Weights of a small transformer language model: tied embeddings.
Each number is 500 + 40 x the weight over its row's rms, rounded and kept within 0 to 999. Layers, rows and columns count from 0. Numbers have three digits each. The size before them is the row's rms in percent of the matrix's.

# down: layer 9 MLP down (transposed), 256x64, rms 0.246, rows 77-123, columns 0-63
# up: layer 9 MLP up, 256x64, rms 0.232, rows 78-123, columns 0-63
down77 093:435450486483457552570540535508512505467486508320524529487511491545528513508478526509506455516496494515427499521522558519525457567533554564537425505468476504540506511472465464496480508530502494
up78 098:496492576492432523490476578488447516547588499464503498566541415487446467475545457495453529460550543460482493504452529482513445483481557482532528450546502522499460586458506516493507444549506449
down78 092:496543454509466480519497436474491514554487455383457466569484550479470398501545490541479497501505523516558431582557495471471479515529445498496533539458493434531555500473479549502532503491556503
up79 101:457513581479504512493535527483510552569455512482443404425470492505568529441498506515511494540455481559514462524552487569467517504509548478556482530565510469507504464388453534506515499491445524
down79 096:463510490486474524453508449514443465488511480473576514514586446531432434573473497540480408539532484454569506445514481526496491492469462575457511525501469435542564462492515565484511505549517474
up80 112:461536516573380488497484534451550454518477473531416488513510430440492509488512496487512464506487490432526477558504536450571526489503481486556576508533565474499486545485457434529457479550464506
down80 100:530474527506411463524528529514518532504455567540553560551551488514521481451548571482538560456507519441477455526566496482515450472532477494563574463447498449523482545469497417457514523474522463
up81 114:572574511548500489487482468460480476498499461482439514477500499510444467432486523475539471449467518429417453405541534526545483515518542396556531491601485510498520488505513465521524496532491534
down81 110:503473474492456532487480483468502548515483479502474560494556508463545485549525490568526485546540475542464488516469506521519475519563560493524471523470458542542367502505532615558456477564465557
up82 095:462529495485509522467496508512473489495565406477516570489538490519459527554477511545470501535541498501453510493565531466485482525473470530579484509505602391518564460491506540482399560494539506
down82 088:539559573481517503576470554482496518456483468569436494380504508484508509467502518482441451539480518478530442482525514526535513465469458591483488494512423497523514480503424485465533415510505479
up83 117:572464412541490477508460542567495518452462455515491553526581419523484528485469489510498456536502508504554536486533512517413540493495585482504499481559546476487482480545454465474465471478548411
down83 118:455477510465438503475521510505469506481514442512440517479518497477535546562465524570508529528444497583519489462638531483516548540512533619465518544503533500465518546506485456494505528477492437
up84 097:474518500456445473498534514443480484530536510403579497483518598478491534482473484483456440487502519446502597485455527503537456549490518477514526457543519492504527521485559508456444528607456541
down84 098:515451437518499496513446487481416455463457545453476488502428421461483469523503537551473508442504471520499513444486504472559504411485500444479579499523529493445528460495529494514585547553548453
up85 105:454477446492549466536474465457412490437449538489478479482428491538532552543491517492559541555542553502509447506553542567510518497582495528505459503524522489536556524475468528477530491608512544
down85 101:479499444484517531476439453552432497515532496580477572397496503563492471483429527491470457532500553448525488520471517532546578499491417457431486470550520517477461500503492514486573508528527483
up86 085:502496480484501578463469459540486455469463471480446496503510495523509528457428497519483539489556522585444485467553534515486504404502515548467447488532456480477587386500553531550446482535493497
down86 079:503492520535523474453528563514485539520470548570523446456491437410494473450508473518510587490450541426537517465444446471544517508552459518487519478474471505508418564460500508433484499475574512
up87 091:431493501486543502488493439513546507504512424457509504494467526500512591494498504505514542512522433418481549535528502559536438539554618595501438489445506518491485489511525512571471507477476524
down87 087:535554473493504473528503560496506455560437534530465526475486503417478465444526460420503479540526505508533401488484464506566515418538478443450555494490521546481520513527451482491609508533487503
up88 105:559507502533466483494520481537475574558560511552444486475436516503552563483539421515502473513525477449502515492455585473549494453526518482614481482549535515483522426490543444469486536461526472
down88 109:522570606496478463437531482500534479567451434518493508580462527517569489469515500456494493519521496433463474456571442480518472491525520430458546474483543521538474463481479502502515430552533443
up89 088:540453435503543492497509570567549517533569463394585534540504515478537448466525513502498467514529522516437537515468496573537532511535538496528442491524443507555570436516489493499541473520524528
down89 078:464505512481490492565475526487535464457553410494478546424495537460510502526488502587519545440486477482525470433549434479529477506519517565483546501483470470477498504478469483520397562433437449
up90 100:519563420477524500472529483490428465500484534485483545551538483540496476423486447479532560490500490495502478504493482562434463573509472533497456465422461512510546427473535585471533503601500492
down90 100:508517547503535535522439521511451466484599521548520569546492468455494495539498523517585504549507473579516573511477515537534563481507449443428495588487504453474464495437478499544474453498521522
up91 107:517545495451579534444539468487469510477549481437502558431535483494454510558493451464563486513499461472568572487578531479551472550500471483475472461550520489499512545496535506437454488570456441
down91 115:583412519482535549499525494562488487494530450519486553469541476470548583498407536501521456445481484462488504502464474480564488562523483521426504545511468525475552508502503502518455571572552464
up92 103:559510536527417537451450474544461525464469516470478541489465525540441497483481520508389493520432546519505453484559516453499495487501535603485445522526557526562493479486533429490507492555470540
down92 099:520456540581453485548582524518458489475537501447440524538604491423536542506531503472494461498503477473570513452500484478501477454524523546487552426561500522490483462460510448538520472544494428
up93 099:498527449462498433472486549570485461459463480427503554527491450475496545507561456531485490562479551477516486462525437457508500546550435494567512463549488453476492528487545421447435502521571526
down93 089:474513484464474484550578440458557468482451538457555511521495448370526442476461477472427529546467476553534480537547491528496549521494494516519496496443476485408479489488561493459500516471543504
up94 110:470500519538447433493537539522547516459541521493482506571432518469515554484528540510563488512468516466466511540489453521536473416574544498456514521578511458465552556558450505487451545477451571
down94 071:552490519571458538518553485493516372529549519472487484548553546472488516546495497529587524520485454471460487525535517501532532480552431470510528536525505487446514501543489532435567548417531487
up95 105:563509514523519461473471501527504528490506452559510544491424444544519517469557434536448540517442468499498472524593571476526493493531524490464497482531536582484454467497567561462508506471401457
down95 094:468440434504489546543459509538549493572533498508573451508475563510517369530493476499608587495537504495485498471526526495481495470450447546511433532513503475508482471513495485470478501432499512
up96 104:534491479459527505474507571484464522534433536447496548541539459435530477506466464550466465457551536527497470462514539498477451495486450504515493482499494490460499555473482385556494607549470583
down96 104:560452516544478566497545514524517517507548479592530514436539572501485445444560434417456511531492525516583472474522550533483497526545495469493512538532419449443525498523512473520519527539466493
up97 110:544516464478517509517499538501509512469468513508554446552468468504531546488489456546480494477497457554615432519535548523503533477492449591524388429433544512456476462509526513479506471553464522
down97 109:547470463463493507511530491416560552556526573492515439541481447473530452470545480497509528500459470518530551541483469474497465495513483455534515496472562418497449523543533586456481421455537438
up98 092:452437453463517534462562466520476487490550484466520527485506552519440491546452415534489491542602524457527475488520476495541461492501538511499426484433522491592512566513511431448482547486545518
down98 090:501526559525524442480503476552521480503480511565554481521504513481551531497515540543488486486436528537444489555453423539434512484562477527517524524557497461391537482421533473559503420545507484
up99 100:497465489474463411472508523530519509462487533470511523511468558514539526457486450523548526564502454442462539491575521505434502461499477540551504579535522409532427457487534498584512494497498418
down99 101:501467550496463478525500475494486486528534482549510485517448483565508460495473418476559459462471494454562483444500493446529522538495452513392505465515502498482564577537546587419542450512469536
up100 089:547472494503427452481534504465483565497557502541534518478550470470427550497565470455457434531498474509552434587454468499476465515515436479511523481498543490546433470470530509453499537530489405
down100 089:547451468529586572509440467565447521545459444517481466518478573484472498497562530570461567524499456511492501446528467461540505527453531531443549453484463514481475538499501543450514472568482539
up101 090:448482470435506521445506556554490484571540466437456438538475474600475528485476417538538510534527487473481464504470507547423540562512481526508437548516545498477523542434555518538510507500476475
down101 098:529455455524549454531515397528538494548488470434509512542467462559523494524497438535530507490450463484557512479439519546507477480464538425540501505548520506588545512447463434517491430472485445
up102 098:495476502504504543441529507536470487482411497554500526473575480462446542496518437554460480526533473535459466503575529505523554464531570486589520461496469598516494428545496538491447502474476545
down102 125:453510512523506520507510471506470539539567506507484554569537525601461568503501482480480567442510446485521517466387431527506541535517502512487533488459518409503491478485504426461569480530531469
up103 086:460449422479458470554516479505457453507574573550488567536501514554434493450453474500506478529510512425476504517562492526447494573492466555478500515469515499472533568490423452513482504516445559
down103 097:513516518496530417537541527550484531512504492511462512487542535491520462487497593515483461547575521503430449439463477468553569515534508508480538511551455542532567434446455552481482546470414512
up104 106:489466457456586395454545504601447483526528525489526576501502467554541470491476516542549469557565512503531506514443482508486509582553512492506491515529504424469526469455490481517449525461520520
down104 096:487496521495443525495503484463492450481494545392548452492477423460486485565486497532529522506469506469470530497431422510483462549522455501570489510468480574577459505511498463503447540390503526
up105 102:432551562464595470477508546435477482471466598541487451507489431523484536554536464533466527520493523503460523482562526535516536452533514541413446545478442456472483479464462489509472495495494462
down105 104:505471535506475497514464459509562484534541435513489468428511462489452538485562484472538509558561438476524485520510556496482419563539453468506535492510517508497559518451550565571580494526415474
up106 116:495537564480513517466515471480446498467529467516546448463471530472499491451547447501469519399536510481467402469452493581514450557516512508556464525513442558511500525501574530542470538524418509
down106 122:451501485452516519496506505462481509520544545475468506444425482537493492433502503496504576441464561545585478494436468496496525548467558463575500450494568598541467531437512533550469503503470513
up107 098:528538548444557502422525501486494600479516488496548490515499534434529492469541528520530569571482515513480504569541479488573474471489440419396466514513525522523514508513446543518472501548511452
down107 109:542521469535475520544484469468435478522465531560486524549529466551525545512445487508505510521505492484542520580487449565416470426496461550516563431549484503440474467442502491447556491559549462
up108 106:414539468531540494505569524539472476461483429510483493458498444533508501437476480545497499509570539517467457526577543482517548444544492449484606461419531504541492456512484521496465428486525518
down108 118:498502448522476480497577501506523456536522491559518489511477458457497395536429451520578516485471498504555481531412479488478508553545475568460532513483466550480499501505571487425508447462429462
up109 105:501518559537542538499566581498523507438516486513535532545513461462518475480462505447565490434487490432537521490503555463504420427541511522517434481557488525441463474485492582442499557532480536
down109 102:522414401415556449495529519527520455482504476481471561499518547557556428539468503544501483465458450546485484462533455532545555422473515453467456496510501488470521491493467544568468518507479522
up110 099:497570554509424517481533557517475488536504493467456518456437566514464475428499496505539478533486529497469528465463492583506516548551569449583567464554450526469479490570487517569519472503505527
down110 097:531525488461527476472507491462506501480438488453501494446536572461506517438497458490576571463616484506453532539478504485536478539445450514459466501497570433463469490481552560578521449525529512
up111 096:585496542444450492454487546548509433501502494501542533496504493567494538462437547530521483467464524565506477495416450538459392510536533493539509514507537480516469509506393493549482519468535459
down111 089:457491469510531497541517516555451457468484501474476569469516559466498454552481527488530533575557485493490515554512510496524502569536514542503454503567506530441506482504470545557643442479444462
up112 102:466536438478530521488497471485432441600442418522520520463503492484524565524438536498459457577546493506526509482467509586464508448529535487449491543475505442466460436538505514548467444502484502
down112 114:462501492487461485476493521509477452556441523488541539517550495457557578537560482460474507533535509436430560527560458443525491546495497488513516499465485492483526490456502624410442544459484485
up113 100:490511452490472513479575489483416492502505465544520511475486509492534496508495599462497492473496431506497573500468552535491478548463490502532545630563502475563447451494548528485489510528494404
down113 096:474504426538536529455527478449487516536544477565467418537441492469506452549526540449522579495452506467502496504498450525455468454509473474441515527530508448533450501477590450580455465506544473
up114 097:574503465464459520556454498503473506458499524503521545498565482483488501499463486429544491501467517501507609445482521539448465520604519497524483492462515498557443446535472467448478466566599511
down114 089:555521481433509449510462436556443558506464467523502470545548509462513515576484501471495433469480505503522443497522575510500471545440485555478532391460514455465510444492484519495525506595516466
up115 104:470550505497519504503424583481521492465520529491576520487527397552509562451414494510460470502530560495448481481490524514497444500485484467532469422537606501496553523520465536451523506511455513
down115 103:576457539450423456451459523505505472522450513473463541484439515559583466559483487536417568485465515533474554519497524466476514513515519525515554477530486481514423570563439510465475502507461506
up116 104:534453474520546494506479516439415522518483511571419514531488469538539556474494445590468507545502470472466506429532569551519463502483446465603509469544515526454499483517490474532450507468498446
down116 109:528410521483506488498524500511564502521481512506577523498492448540510509478464467511418411492549481494495529494521502456495553505479497442424508501507491533581490445483565577467552399490437515
up117 099:512490509504518427514503490595494528471551536447574429541534449542497548507490462553417448565486445531539485523509555459501506420473487485496462527485497495463506501489566474570477421511473496
down117 100:494498479532544502483448531437490566470480567471480472473508507562458562509574505464464484546522462540545436489461448448498540515544540501450481430528531552499509571532499386508491453478505458
up118 098:445493470482527469523519470494497520524507508522503509483464436501525528458524392495545540504497512497550510502518504444513507539466553420531598413453404542533498491569487448554444524545502531
down118 096:495528537462550522489537542479446585546523533538479496431518536413478525416466551523439543498494515496427427463531458517524505506469484496532447500506534487462455399517549478523463533517518544
up119 095:439506470487532550489493481492527490507500502447592527585472521477421506432477518530484500543518471459536466539489472444552502535513444487450453474425522528498456483559529488520402536550516573
down119 086:493502488536471424477458543520536534531475500517561468489482488451551530443549578424506451498508492431581469485556538494546586484498495515525461510499535476461513529445486425489462509405485523
up120 086:478479449501466551462527488500516522540501381534477463522480530574467555494513551461524459545483472456503595514494472524432541509452504473443436477497530535555440522509548536472495508519415532
down120 073:474502519520513451511465495413457464496484564498507504460511459532500510470459476499457534440507524556532517514473457560572562393445537465543555505463563426494446437533548454517498510521485472
up121 103:503523483490542468500522540516469472446516474460611504475422438570560474486503455468551447487559487508501433531535522427489471473498465520482537477535527532481449474529546582477458501551438537
down121 103:431503473496506470477545470531506468511474491576546548553442523498564495526476488410444477432499419532558487493541525514486462456507489538510548510472536546413472513460560480510565538474561526
up122 118:505513473500414421476561542559453502528479516442546463504496488428485528494503513509566568538540497490561525484479488476491427470566515477446514451533404478502473526523470497535584512543514544
down122 114:490411496508493463549500462454503577534491534503486497414477546474493542469472458525516584475496519530477516426484469490476474496534611498488495424544515503434495439490440492553550539514476449
up123 084:539522527532508471487478541546541529507530507516451502523485475500591490502555501496497512513413414478522507471479475477471361435529567457493483491506485546527547411493554544497473473522447523
down123 092:510459496437549464517480470502479483503468505514502445473527566464506500515447567516455475461492576454481474535506462539484544546513470478499592468530543401566563477551438504540455539542552459